From a checkpoint of a small transformer trained on Wikipedia.
Size: 8 layers, width 768, 12 heads of 64, MLP 1536 SwiGLU, vocabulary 32000, 96.4M parameters.
Architecture: RMSNorm before each block, rotary positions, no biases in attention or MLP, untied embeddings.
Training: a variant of Muon for these matrices, 964M tokens.
Each number is 128 + 24 x the weight over its row's rms, rounded and kept within 0 to 255. Layers, rows and columns count from 0. Numbers have three digits each. The size before them is the row's rms in percent of the matrix's.

# down: layer 5 MLP down (transposed), 1536x768, rms 0.0663, rows 754-839, columns 336-383
# gate: layer 5 MLP gate, 1536x768, rms 0.0908, rows 755-840, columns 336-383
# up: layer 5 MLP up, 1536x768, rms 0.0979, rows 755-839, columns 336-383
down754 099:118124076126138128113150121179169121154129127108124163178121138161156156135153102100118132152089149132105103151116155130133145142114132140158140
gate755 100:178131116145116129096150147149136088097116160108110108157156094145139111151089155156167173110143152156108108165147113139135139110119120181134097
up755 099:155173133175107126135088112135149120119175105165145153127139125129100157144087118158141115158140128152158164130121131120108125144172121091172134
down755 100:144125106132121126124133161139111131155125144141087119090116099130114163169126113084148163126150087160136134157092156141107102132113164119133115
gate756 095:086130114083149121125152122056119093129170150137115141120122117136132153104115127143113108104148108092147152185161162108130088108128106094123133
up756 094:154135122149110152109179126116125110136105104125137065155126125120162140119149127167140098139137118171142096088109126081118171195190111092117129
down756 091:144121125116089168166142108142123134154121146119139160090137145142147115081130109128110140140102137139166112151100129122089129124181108155115116
gate757 109:138134114135094125135186179144149128145096151119150152130083124140141140115124125170169164123102118097093122153143150127172157154121183102113130
up757 103:117116115127103118138112156113092134157149104122131120098158108146136109177126121129074112103156178111142162096128174159148177118135132143121162
down757 104:100148127181116107145096111111128123123098108098153120143112161129117168147146149107110109144192125119145147096133167096118154147141122127152114
gate758 102:090109142118120127111141171117141147118092152145107133181124147077138154152134122148137171099181113159118145141136102149136107174142121137149163
up758 100:087127128117157146118128124102126144141145064145129141124050127146130142100128126118114156140119107133071118117110133167146139089127138109114151
down758 101:112089122116105182115127143120123134153141119089074097125132155115137130125170179157164098114150067102119140108145121149160152127163152095129140
gate759 103:121110152141111198123160154141151154138135137150131127137150139101102129090152102056186127141105103087137143138143134122148134106156087176156118
up759 104:100119128137140170129120103124150137148126134136144135104170118112101124146180132112136179159173119161121148134149153107128150112167146159152112
down759 121:123085169150155103127119160089132108102129092126116095102112135155114152118117115125144132134142140126097134126116178127134090119090116109166161
gate760 104:104116169108126152082147152167174190136111098108111112152154090170141129118133119132118120123177143117135060151104110132144083131126108121174150
up760 102:135099082097154108139123133156104115125115132144179131093144125137115125152123108126155126098157125133137149173157142099090176150154152153102126
down760 105:117098156174143147052111139086135148144128093110187113098134116147153141099133075111115133143071125127137103127127143103100166143161118134135121
gate761 105:117113158123134125111127129114140107132117096138106123112116145142131118145158087090106146108134132140158121149158131134125126144153107164121120
up761 099:080102111126127095184161155140158131118124136158129170078170184098135104153135111158186131092127117104114137117152108132160095167104118150126148
down761 104:189115162129181119127162126122168147068153139125174107138160104131103133080142124132115142181129144127154101086119119127107152177136107147105103
gate762 092:158142108125114139148141139133147108110112106117095110089141122116111126127118108114169138097154134114119094121116102130142134136108150144132172
up762 091:090102099140108125121155140146072098106109131129122125126133112154109156108141137126108136106167140115158091125134139114122144097118114115152087
down762 088:124152149137129135116098173157147139142146079159138112127095100094138084119114129128119150106115143145108132116076137130147128126145142115118175
gate763 102:091162097103092134157119133099119088135143118159102129189134134098168126127161134161135088128137152158150092130125095165134124167130135080128154
up763 103:139129134104063155141130099123163106127113120158183097169080121099112134129119122124145121129129154161148124158143135114136142153150154100139140
down763 101:091134152086154087175128143115124127134144133113090142101111127185162139149125146131135091189123125164140157087154159092111101096143156116097156
gate764 095:110099120077154195139092091134145123120146111141143197167094119108135123169152105136116100184132125103131111108108170137132150122105119121161112
up764 089:115149149117131127136134130165136150160144116090136108130137127107117141105192142099144126101168160129155174122120120143139124102109155171082153
down764 096:178097128146186102104140127105102113135151125132113111083140131069124146093139139130146136112139142137130099123116124110155098148136093104122119
gate765 095:065097120131083159166117114169146111129134122149139122122185163150128123181117153122109120133130122126100087130146101129158094191118162124119121
up765 095:149155118142139070161141111105122089145147129127160129146146126112135137128114137144158124157162099144114120143105119074131073157200116132145120
down765 098:140138135161125132087179102155126165110135116137148144156085094113133119139118147144093144106122089104168130156136125150085113103149114133124127
gate766 096:132159105123115135134146104093107156158145155123099133072136133140130163107101121149145144138074135125131106133103125118160111097135118151110113
up766 103:085145158109132117149110117141156124158161158152165127114150146122134110137114125113123108144099121153138115079111155111125141112155143085137083
down766 105:149145094158100155115095113088159121146131177116116147135123190179111106121084116105109128155123103157150093094141086138162150063136096063164131
gate767 093:096108113131103154129148168124070169110065121105127175138190160147115114107126134131154131141119146122102136134116129108143146153153106086133133
up767 094:156100116108098148119166122144138114119154169181126116161105151145176126148115165132171138157166119154134137127139106136118123130138098157165128
down767 093:135138148135117133152138091103118104159142111191081108097117124115171087162135114150080149150138163167104125164105100110119153124135149179135118
gate768 100:155118151138142115139080140131113110145145067137164103091135103133117132120091098126131118162140162116137108119146122112125082109088127132132173
up768 100:156132135169122116170103086136112138122145084150121146141122129098123142114107121120107121151124110104154104134131145178143151141114143194096148
down768 103:105138152154133090123150190155137141131129127129078134118139139120155124121161091142133129125135152141142144114144134149137134132138107106142145
gate769 100:102112107120107180153135082100123149099124140116122118135153182113113150086150119092123096105146131147096158135138164101113091051130109160154116
up769 097:084099153129126126109119146134128154131102149107140119149108118096179132143141109114160120130135113092133134101114123124060105163078076109120152
down769 101:125123112101137082118123123124144168121115137160116149136107132156174131146107090126117125094081114133154131173108134119134165144146125122129144
gate770 093:118144117112131152159113128122088168116151116136142104157108114100146151119122096116146141175122129117103115089171175159105145172148113127162132
up770 089:143092111164109112125127121154145105120165118157147166125136120126147108120096167139152128111121105132093132094103140118152133137077097149132140
down770 093:128129116140128130115087074118116118130108167118098127104156132128176103132111115126160131130132118126120159081097125101087142081148105086186088
gate771 101:128132135146084094124132127161097135130150162076108145136143139159154168141118136127071118107069124124104104137152153100116166138095132130117093
up771 093:154120166114145126103143110144102101114085071124189117114161158134109133077145121072135129154137098084154152164124166143130141115105120115127084
down771 097:145105104143114147115141123120170122151136138102109103146146096134169150127057161105105115154168129075134103142134108100099137149127164104123098
gate772 107:131119115130145126092151119137144135143131113132125190127109171120156111143125128140150123083162133120138105125148139113132185089120103150130111
up772 103:173152135130132142175128126119148129135128119107147133111154126120124149122093136151130126146118157139137119124131136119159124138117128101120113
down772 109:144133120088149127111121115158111093133152132125140127161138105096142161140134130136107148111120141112132125110131155115164105142098118111143125
gate773 103:104148137128154177123102121095132123123139072119123112156133085135155138134153134116173131153146129150135129119137156155135142164158136094155194
up773 109:117114106126135080097146119139123153152135127138139113133142152117187156146133122155126128079144119150106111146124119067151095105144144139122109
down773 105:102097081108102180145136142129125154161080176150146135136151140117185108131122143124150106099137097131101137088093110141138101102165158072139212
gate774 103:125117153101139122154108126139157129133136144186125119154175111100084119150113110121136119140113115153126152137171157111180125156121129091161119
up774 102:129174137113159099142096110117128115165097087153134111150112126183114120113133163115085149123184154112126148134148113121110082138157119133134134
down774 097:144135098128081151116194146127135150080129098161124148148121148109110102125112103084159103145169102154117117097130128154175134179133129135101099
gate775 106:113106107098114141162144084101176147161082110128132116166104119125117100102123122113121134134110122139106123171106104097148100095126147114138155
up775 109:117135098133142127116115174134124139082124105121139089134143177148126116149138118120159157106167113123129100133151133117127107111090171143141096
down775 101:146121118088066132142152111073180132104127137127122125135136165137137082112148127067145109096156126115104109111142095129169109137117130132147099
gate776 098:143146159107067130129115133143141128182089137150137104108124148137122150141119116108111090120101121104176116115109108149155104124101142139119123
up776 099:128146120135143103132146137120087083154173161109106135116158107115123127103136125147140105138163138090086123122109111116123091134142129124146122
down776 099:091113155116149148129122113130159116165116146151170125123132106109113145169116151120135111130115075102097136146114168109109094128139125106155134
gate777 101:146108118111151108116129132133093158108135163140169132134131173100124123147163100129111176070135124152095122132098117143123142132151102160124146
up777 100:114135134118124147099115138123121112120163125106099127137149086161139116127112112183172102067106116108095124117148095135168128145110154124122110
down777 103:176115095172120067160100082156113133169136150118165157100075101128075137110109148121166136147091127116075166125116075137096136106135146112122126
gate778 103:144149137127131139109128088164099148128122090098120152127121156137099153100129118136092120165134128126106144091144180118124077168097187100109154
up778 102:162147144160116152101153152101096125132108100113106159144117103137173152109102126129136170107130127102134123116119127099091175168077105096128141
down778 095:114151108121088123098131167118145099117125152138106115106126153114145121157095155154116171148100121104154133128118136109145127164142064136106143
gate779 091:094110125102166109131130164133166123138105120130182147117091140099108144144153125152128121124112134169123106108176119128104095146134099148118092
up779 100:156163113134130139119145107121146180119121119129132146191128138079152138123147133172143141097117117120176121135132103144125129141110139119136127
down779 097:105148117115117113139136178131182139114127072172148160114181106128113122116150139114131129130156129134137127106145138115149150133147129120122086
gate780 106:144128123135092136115143151150121140153122155135110156146110158123162150091135091158125134150098080153092142156143156119110143162113137149107095
up780 105:122120149081122137130134135134075135112107173083130135158139129111131109115125128127083110097141108171171143131158122103160091121154158130163138
down780 101:142113146114133162139158099134120125146111085148103108125108128105133124124096106157132145135103149121154110100128117103111157164142150120118136
gate781 095:131136164179163161114130148142122153158096184145108123179152129100119105112162144128115138122117143137123106172150143149143154100123116138146134
up781 087:152184124099113120105152126106085129129144077120158159118095111132149103134062137110126147129111077124097143126126165154140122113179096135185124
down781 093:111130125133058151139137162122136119156127104105128153149115145134078110118124103144139128135136148141157084115133100093127113145121109136138099
gate782 103:109171104110159082159135121169104162164136161114132101135117070125086119135151124144115096102104170136123131117141130067147133129139076128149140
up782 105:133125144084126142092134124148120136111101127133154167124171131118142091109154156141137141104133088125126102110134130135132138086161072132142133
down782 107:144117194125133127124150132081184137077123106077143179156114191118149108172112100133112151092129129140124101112092108095112130123120118070179098
gate783 094:173122105158085123132086161116097104127119126147088104125174150184137107145150136113162109124157120149132108134107100119104138122116128137125119
up783 098:130103110095109079135155141100091114090123163085137102099126083085134126117130136147115150185120116141094099174159143115130154144097162133108160
down783 096:152128171145150150176134148160107146158111122176165108120109093104133133108108156131120128124103194156144118127072132121116119112108102125123161
gate784 087:105169096143096127117159120139136143166086152137133162126130152069120130098111114143144160178141095091127134123159121144127126154083119122124105
up784 090:160141129089127133135161157118126134137161119105089089172153162182130138131128114104140112123158136099095122135116157146127109132131154149163125
down784 088:134090150141143143111093091116102119131128133123121161077136107160135185118173183126105073140093100112150111133113170131110135144130094137130155
gate785 098:126147110167142160139103146156150134161121167148176142156129149111140096107099133108098088140105129150130144115205135155149117106121144116146150
up785 096:138132181084146143127117124094116108135160110144078139131134127161159114137160113147163167088101111174121097163135154121102107136111172178098129
down785 103:140172114145145120162122164143121154152143116142126139108120131125120096149150118125130128155115154127043132145085138127098110131111105154161155
gate786 104:136123126113135138119132164098130113147185151118084125152136096100118094146123082158140150137134179137184131103154103125153110104160141149141123
up786 113:140118107163185097145103072131194117148117113134115138106121119114151086134105131135130116148147126157139149101145099169109138168149119175085116
down786 107:146103121130103107124128103112088117121104103160140113143113134104150113125158102128150153128139140108137112090126090114121188130130129080120143
gate787 113:085102066128133129126114123158107159120105172100125100114151160099105106099147128156124139093123197119126107141177106132147140075120110122098131
up787 107:135117142124138098146131105136137158111117110099087135138133140148128191129144158143126127140132142140153147157129102145192156095136147126131152
down787 112:134104159144144078136133126109075141144142091100136134079146143112158143158127124175122103107135102104127130110121109143108099123116139118163092
gate788 090:147167126094097108133115121152078123125134094133125169132140124145111068161152149135135123133138154134103118151130150126147128107143090103162105
up788 097:162134150107104197088137087149132133145126133154099141145118110123120136147119145112083086105126160138121094114143120151128143123084097101116158
down788 096:171174148145139119149151127142092126136107163169135155125158148091158134149155125128139159119149118113137135129124086119149080145124118170123106
gate789 110:128101157165150153098158142138156132112121101126118112117145128137145123138138113101170132085147115099131099110127139097130158142132100116120121
up789 104:108089129133169180147124134122081144164085079143159132168162120109156124119161121098143113116154174128084110123142117112146103111113128120126141
down789 099:145134171142148139094098144124178135123077139101143095122094143113140125104115170155116128126123138141107195138118128100099142080126160113115126
gate790 094:193135085179141127099147074121101139142074139128119128127119114131160152085128115155125167146131110128130091117159104131100116095124104172109128
up790 102:136097127084155133127127133151093129165112110123075133125157130102131128154153101130109094121115114120137119134145136120151145118162128117138125
down790 095:113147080092123130130085119146098154098134136145136134116134139167144108124109145126122170156130110154100135160131139146112148116119124114130124
gate791 104:130120170114125131134165102097135173179151138120125124099126112153143106117102099138127116188109134139109149113117134115104120130122140111136157
up791 096:110139161145112168089123116099158142119171128149106164146097127153128114133136127110130145141112127140146106114157154126108103112095154142111156
down791 103:149092098097122169111127136111159143122130119114138143143155146107101141152127147090129153139211071161118101081129098146094147073108131173116119
gate792 096:102124122130141101128172142104133148139148133176196099102169053125131173133140118071100120119119115103101131130108177151091148090129120130165117
up792 097:130111155156145182166100129089125160126122130107144174170142142108134105100145066136118126128099113114093155206126119143094106079088124130131134
down792 100:141135142083124115130142124125134101122107136093112159111121078111147168113154118147154089116109107132136134112139156087148152148108176075142126
gate793 100:129110134112128114156144148135122148144141132125140151133167098120121146139159111110135087127114116121106133105115142134131095112181137078130128
up793 092:128083132134104135117091162137145145145067107114133142122136173126121130116104140115149114170179124117163113146106099129117127142154144133131139
down793 099:101099121090147128163139136130088125145139119180156121138131129123154113137119141155153116140166165158136105130134134130141138146115134141111119
gate794 093:098124180154120122151142187084123101134116123087162129187163132122125150143119082124152114122118127134155132150105098146102129106135109138123140
up794 098:119144100128116124102117120167117129099150161155104132152097147152123145142141128118114153133084097139145122130117187136134190148129121117093125
down794 095:145147131140125099149119120121128204109140159116131121122124159112125103141115168150112123129110143123133133148138105090105101159149119194164077
gate795 106:137094088146101143140083150113107140140110124121119163125113117107113102098131059135118138140174109087104140129122121119098063108092141113141189
up795 108:122136126119122141130114127118146089108141166160096067145183121147150087115155143163124148099099109129146141127102084141106128147148118130135090
down795 108:108155089157123132118139109105105120144172132197121145145168124127134117143133116145110127125068150136168109181162105124111158113144109171144071
gate796 096:140129109083119112129161105105142147093142101096111144102147166107134129102118104133141153148133131129116138140112104154147099084141120150145132
up796 092:106149125182077109133112117102131109151112101122131108145130135149096137094122181118118143104171186128155135121138138136120146128125112155118160
down796 097:119088155155085089103115128136136113121139143113167135098139135142125166156124122134153146156130135107161148117144118136141094107120057136127141
gate797 094:156172178159109133136137106146142105137155152131169141154100125153129102157103127128135135127130116121130174104145140122159122165140108099147113
up797 096:114150072128146115119124130103142138103106129107092136104096127111075137091155094103133157112124089154169115148136127131111113139117049147132124
down797 094:116117155140120123161145140138132113136214143153168160120138145124153109120128132168175131144163129125110065102125144155112132200142141154147144
gate798 099:134172153110160118123117133108097125134108157154126110139108111156112103103078093146116138153121121155134114152110118137121111104119122150134113
up798 100:124090164171153109112145160108100079144122126142064154138106129125122083111151138122122170101163153186131110143168152101109097144121082098139132
down798 097:137133147133165113130114160090135100113131133088112082147086152115106182142130159138127137127099152125114105165118102139118185146159129133102180
gate799 098:116140121113108137112132115146131140112117160132100073101093130139071125155115155081146124130154130137127122108094125088100160141143145135133117
up799 093:125156135149129079147072108160153133127129121070104136124122114163117147157117159107111093116064112167152131120126151166089157125167123150087136
down799 096:152121112113152200136127114148103160119143129132113122147088146168136115114137090134109106128134083138093136113119146081115138116082147153140162
gate800 104:087126129131136107153129133155146135131113099108102173157121131133087109163121118143129136150120152123129140154143108117152125107139115171096139
up800 102:134120122090125110144129142158111151117111115156112105097109085096125096115145122137132084136165189138135172112111108159162128151119132127092135
down800 100:150098136128125093107161145155142132126101117143123117145120124071129096124133106106150144168086138149127106137137149099128110132104139096109089
gate801 105:115107143133112158100130142116189126131135131102155142150128121132106170135144097090187101095123120146114139103157140136087122134169098136114107
up801 103:137119092152120148133103113161130140164116108122148124141093147133086177123127123112112112151106152097156097130118145162095147187161101139133134
down801 100:143145152151100121145136117132112141133127108093106099113102132111069124123130099084131099144136131107131131149116067148119124110161124134118114
gate802 102:129122104093078174157120153159132081135130123103085092124119105115071105148155108150112099152162144165187119164145149107106132150133136105147115
up802 103:153103171113127112100124109108134133124119126174148114148091105084107099154129125123072077118131117149115106164119159126110161118132096146139137
down802 098:142106163134111146125132107087130193127140106178168104146147123140122152080165176128120102116129110145122124101129125159134115121167146137134104
gate803 105:097119208081122120166126135161152128150145143113097104140171061106114108129129140116115154134101153169154130122129106180099102151130128143117109
up803 095:138102117094131120113120133151144129129151147162142104116177152123074129174106101120150123109136119089140142135130156137155147111090167135112139
down803 096:144178121149173118148127139120115142171112162137133118121126089094110131118110159120120123100104144168084123125144061114166114107153153089065103
gate804 103:154120153153125133149157132100115130091173132085128117105101104099145151066113100134117137121140109106159147148107100062152126144143148149124146
up804 099:132125121133113097110117136158138090139136172138143100109134108081209162116169162092103145126122127128132156128119145115152107132070106134128144
down804 102:098135126110122130124123133155118086133148130127101119130135163122126146123156160144140120169130112156139132134118103141135117172078094147130140
gate805 103:120093100099098131141154103116135169119145127153099107129114139135132124119166102136120156118083158159158195153167142088124084101093127127127092
up805 101:135164156108140116139127126112086108152171145147172120144123149089111135108153132094119129126131115176098126165108121172128141124130166149123102
down805 102:157179104151061111104144128173096137148169098096115111141145137113165121143152138130093111139094149126119114137067143093118106155109111134123119
gate806 091:162144157145119163143135141172138113124120104153128118091158118166158114169109091137112121118093117112088118140121141132135142094108138134118133
up806 089:131086131160107141128111123115074145110098171140112142141150133108131121141153131172147094098168114124150138100098100127147126153140079149165123
down806 087:124150137158149086092133110107143121113145116130135130094130099124124146084095148094096174152101130101104181102152156118135100138157112104150157
gate807 090:135111121162127129179160112069132130124123155140107123138101173158136115136150131131126169130146119140123099133084119135171095109154147161155097
up807 090:166135066114118111117137108149110110136141119124107160151117118118163101105160150139106112142117129114092109140113120155143143148155153095141132
down807 089:147090178110152107135084117125115109113090105146170130138141156143143145148134092112116157120152106099132145151155130154094138165119138127116164
gate808 093:129114089131132114163117136091107157115124172108120125111095115138124115084126128118165123037120147083125108121139159136142103083112122100129192
up808 091:144158143130156121130118179125105164161120109128106120109151082117145122126204099137149108138112137121182097124133118179149111145133142153203166
down808 096:118102113142136145121121112144124099145122136144149168109149118077093103098119131132139135130102118146148112138166138082141157136121145085159137
gate809 090:097130183127121110105107131157116106106117143121162137161130102138129069173117090108091114176137134126137151128133100171096131128139149163130140
up809 093:141138183157119126117163130088116143124128145138116088140140141129113169119096087104108152087119105159140091084127133110106119112102141106142111
down809 095:101089147102104136121154106122132149183105098160151090121142104140136091150112121119126129121103101128119144125119119103129149167159142111111146
gate810 099:134132104123116107120074144072116157125136146106176132171073137117109107149153174103155134089123163147097097165176117141142086119128129175114182
up810 097:155130155117105138121118125109151124136110115112124128114117146171115140063126154116137128144107143119118122158099108110106111125142122157140147
down810 100:099102127081122143128094126068131089128164159126143123155125103155138096145134129126169113140093105108136132154122149092113096139103118123134099
gate811 107:157124159099122097137155133117142139114089114123156160134145168081142106114143127092140129106140131159147119112158103117130154140130171149140124
up811 101:162182117169138119140118157154146119133099148083096142094144177119103128105124159076142094108106093127142128111130136149138170164133116116159104
down811 102:137126138097154135111130147119130138124149127177130137135114135110117132132110142108143135097138140142136113154182140107121157104101148102115093
gate812 101:141102140124152145111100110117144111134122118107125084105138160161143143157145137143148183133161113138071143131109112162109129147137125106149162
up812 106:147136125089131123116120136139130100111103148123090131108114144148114139100132117091135119139123148113090109171076125131114125151127138119180132
down812 104:152135173106136187127150144123129100125133110131150100147103114165143140128155123143138088132140120118090108091136120166090139141146107147106162
gate813 100:142153042144096124117147121091158121146132155129163118147175155144127143130163157156097146140135096162146161175115105104146121101138100139137117
up813 099:166097123140131143108182137121122147154149138097146132114126146119086133153153142135126092173157137102153131148121093093097075137138109160124131
down813 104:119124127152114136139125119135117114119137138103091158119084154113097116126133104147089157115152092156134152142151119127147102150126134090098110
gate814 105:134114157125100108139155141136103171132153125134142110181116127058083161156099117164120133142124102106109130105142120086121143093123129148159141
up814 101:142106127152112109115158114179103117141125103150132143149116122144091186131158079110088132179148121083134149143161164142144154102178103116151125
down814 107:117120135159113156112091127111149131146137121116126137147127142126117112122110123106128142112155119133119106111136124114090108137139131100156103
gate815 105:138129088110121114124147148119146111175104163087162127128136068122137179118143112137124117138121118119108167106125129129144163131087116121111167
up815 108:124111110171142149184137166146147102112101119105146126115157154122145189087140115093128136086134120119102151117172141092151162143109087134123117
down815 106:121161107095155170141116132135138130089122113155148172179129139135161154106164097149109087082148104111119176127123080118140117100084164134089141
gate816 099:127131131153119118155178135098146107166127092102109140117116131122130114110147100128129130121149145134091109082137123107100122144119126107126095
up816 096:140102108100117131158119117123181122108154135136130109132112159100124143135118113165145150124208143112146108171125163128093063091137150134137135
down816 092:163138161125214115114104140176073107106114136138148143111132152144093117121084155063134108107133131140080146100153129105154120138127126137103122
gate817 096:156138123133104122178090118129104165140127130118127105127141095133180113105132098083141149144084105156103150115108133125121116114138135115199142
up817 099:139116114080161144121125139132126123126107102107178171155200129133108139119170128147123092109164128111121134103121088094155145147104123135146116
down817 096:147134169143171128135119139147124104088142173140121125132154129111090149144142116129126119117151135110101089117121153129136096133102100121161151
gate818 100:142104115129136098108123102150134145116136128102095114102149121130113134129127106159147119121089122129105102157146103115156136117158102132170164
up818 098:105133124120109113165128148109136159138116111140107096109093168137114159130119140116148117112117138164111139151100098173119126151192142095126134
down818 101:129144106159136101139145113125156165115106137127125096197164118144073097135149174173128118086128149154112111116106094131119152146124112115075147
gate819 106:166147122109113131110122139130124136126116146119178094152137120143162147134137113109129136160123132148110156124078140098109130124137167153173111
up819 102:118098155126132114086094145122148135116137155138161123121116094123124127103111106117140087114077142146148132063177155153121106112157113125091102
down819 099:167151090118128120160160116120149127091127121098159097110145097198138089122140127136175107141104166095143129145133111145128145122161115140149142
gate820 104:152111105129152117116118105183113119121137136129105126130138113114108097142153115164134130128151135107103105100091084126049117127107106146130112
up820 100:153131112182113098124151176146146124110103102123133157136108137164119125160146105088141081136124160133143158126067131119096114149131151165096121
down820 103:119111085132119084127152153116098079114112144166153127142121123097134122156130126120124169131109139121150143124109135125084123135124121110104126
gate821 106:132114147143148161118132093131131091159128126121129150150142116143111124148126123147132137144160112111068117118109157125138122118122125140085152
up821 101:122140109129148146151131150142126156135120120114108105133125145102124140096113138121113122143134112122133181102127108120088135164148122092171108
down821 104:119144098133132100143091123160127137095142081127117130131105099136135131113183161116146111146142129151144161102139118124122161145120166137158107
gate822 088:127128115101114137119126112122125132142134111127135151125122113157116137097121068126087132115113167125135168141140158121134135137122113145152149
up822 094:110102148127140117114167149141123109151156139119116165147156125104102144195132106122101104122169131122137121132103139161104150151096118139133142
down822 085:108161109158154150134082143117133131112160123164133133125153123141130118087143172106142117087109139137136108134113114098163143130168115129122092
gate823 097:112099121125126164116184153102119145085123146110137135122124118140149150126105126142125148134174141121098145118158088137111102184125168119127112
up823 097:102123107133132157167155133109137114100149107152134103158141137128115084124118140139133137078128091119128105127138142105151096154126165164156114
down823 097:081152121110082123101105116155116091119115133121138114102144182123145106105129132090124166152120136101124127138126111117153155105153137098093091
gate824 097:140136165125136135129137170129184132129126126130090095109147089145098109112080161144160133133080130142151126119070123139167123144119128091166158
up824 096:108156164120107113129145116142110168132156085154139145140116111122098127139152104166130122094121135078119134114108091124130097165103132120151146
down824 097:170119135103104126107096137099109160157137104150146149119127107123156143127139115157160141139159127132182122134141126141174152145110140111115082
gate825 101:130086134114151132154122099143122132113113053139120150117104137107145132116122185133110106130133115115147128123132109104136166113155111129162110
up825 102:124128131148101116151123124138136106070093112178100107139137147149149120134158103085115120135126133102121101111103132099135116121162147107155135
down825 095:153163173122132114121135126125111102113163133175127150121122101113111127140116114127079101124119119134159107151125129150152098121157131159123114
gate826 097:132102107165109122111150074148142111167107170114135121104149118121094098134150107076132141131126126112095094104117118129120113165114136090095100
up826 093:183139130095124159167138160124183114117150110133122124122159120134148140109092153123134129141158142175128112143124083141102138135102138125154152
down826 096:150124140156141085120107100095107147150158152097105099124105121139131119092162120119136148147143069156138142074134117123109171154115140162103101
gate827 098:153102119135144140144113113069163111149059116146108136083122098148079123148094126152115127129160145137154115183120106110091092139111138113137123
up827 095:144096105133168127116099137156161105157104097130105132151114107095109166124133083108152145131124155100138091169127155142111091138106140120107112
down827 093:146126108145139144127105102134121111123086103146151148142082111134104126136146128140116169121141167095127114150128163170125112087143094105137117
gate828 105:171110096095113129124149151101131120181117154109103173162171119134131155124133122145119095125134111118106109116139114128135111104145152126104110
up828 106:152145169138100137099109142161150126120120128106110128088089165100121100102118194122134137166117091200080105122137129132092115137122100140164127
down828 101:167119139108135121119081112100136125132146123142123149084125145107084096126183094152142127119096129135088153125114161148124105107090112141160113
gate829 096:114111124086157132136112136121112114136096149138124074113128118129139150153200098126133190110086108063151162141127085102100140147141100148118137
up829 089:126133078131115113131079111098081155097111114127126129148163097143137132082155101123123134148123102109145121149136049131079090136135073120168130
down829 092:127173120150131149110154088096122145093098132126174175110153162081156120069152159092115142153129103150126155094136115095132095155126154134145125
gate830 091:137119141169131133159141102118112115136117191133106101114149100164161126135131174129150122158135104102137177141116092130080149162100126117191115
up830 087:110153144154102102171096139128104163139085137110096076142144143140150146094105131102110122112122132121141111124136124120128113163138128117119162
down830 095:129146166127108112151148106108172123143131172110150126096126156108136140108113099111131171115090154152123087140159140144123092130110130102085094
gate831 106:140131125108168149137142159182111138106153144099134125137124110121099150141180128139120170136134177153166134155120115086147108132119139107153137
up831 101:139134155141110107144106039108154126115116123134123149155156127119102115142104124120082096087165147144117151169136155159103101144119116155124135
down831 102:119121121099115165131123115161176164082126148092124132146165098170133103159145196116146138150129062116154138143158117088167110200134120122131111
gate832 101:157105129114193149116093166096133098134136150166126125148125129116114136113132136131171156124102153135152116136131126130143146133123170120110112
up832 101:092154125146142142091104146150135128132159164126110159126115127151103121134160126118082118161156111169122143094050109110112148115147122103145151
down832 111:127157152176122138134134133136122116146106128111089123117096125146113131080137146134150124124130118110131141116123141140117130117103135137105127
gate833 093:093146103151132123131137162125106129132103151115104125103108165100144076142124100132129119127133111159138109136097211107139149066054099171158103
up833 088:121078133160154177111144125137134123141165135082144152124176124154144105146122129133077177132126123106121123140120142129116170106081149119105143
down833 091:062133135110133128123115189152138108094124129084130097150123143121141144139132131144107099094114095174116124130139147154142091070067156173123091
gate834 084:099135147179141111163120093142122134134099077155135118117097119113121137157153129142107103111098141164152141121114171118137143110142114133169092
up834 086:072171098132060093137125110126138132173136099138101108129129141156138105163140131126082094150106183139126146140139149111105123137112124152115109
down834 085:133071182117149146119132125111140119120125145108100138122145124156105150119122171133109133138133087137152152112082157146121169094169139145115138
gate835 101:166107081111138112161117120119134158116118121125125106135174129130129188141138140130154097082096140083128126136097147116141087117095108098140123
up835 101:122110099139125129087115165094148134139135128134124157145140120127124159115162184125142132150119147112161155142116149088171135120083127127145125
down835 100:122125134122148134105131145085162111126124126124164142170125105128194110125115112108081098121101102142122140125129114131142118107151120111125137
gate836 103:182133153117115178169161125094117145139122121110113164122138107110148148170159120098072141075108128148141150143115141113105116078129128130092124
up836 100:137110130078133129118165106173106124134134105130082105159144112148118081133129163142156089144146117176107147144189150135109089138139126121114136
down836 095:155142154144117128152128113146121079110124129101176144056140150103098149139189115107124107126102060131182149133084140143126129121123102153130090
gate837 096:135101108134117101122073170167162132097127119101142127135080150126064118164136136124147158190114105135129119153140081165113196168136097138108152
up837 097:135128105137156110147127128111141119084155139170125116115156130123126089119147103127161200162132117112138114125081131125164154170116091123059152
down837 097:092107180089107098096158173113128135129135176128173148099109120142128109140178089147108143146147151077144133110116085104118112119154124135181151
gate838 105:120134135126110122083064113169133137165124100126160136132149113153129166143128109113104155140177126110140114145135166137107090102123132114145082
up838 103:135143117140150132091151119164129132112105119127128125139140098131122121121177124118109111142095149122108146104118095123101117152118152122134093
down838 100:172117114159165158154116118118122100123132147127160172080088132158140154144115106139139142090110125134102128078131138101113147163107106126163158
gate839 104:134110153115159170094113136103133102124138111125147138102174129120130122129107141139063104129205129124140166152097101114149143135118145145133150
up839 104:132119100119083086109134126141112160097150102095135116138148126121143102146128166114136124127090153104135108162123103127145155153104119134140119
down839 107:157103103109084112134145117109132122098139118135120157155132119132100163120147129141161137133142106140122138121108097091150128112126110149130143
gate840 106:106143115093145116080147086118150123082129158137119109125101175107187168141108134116108120137085154124111150123137121138136130116124138120121131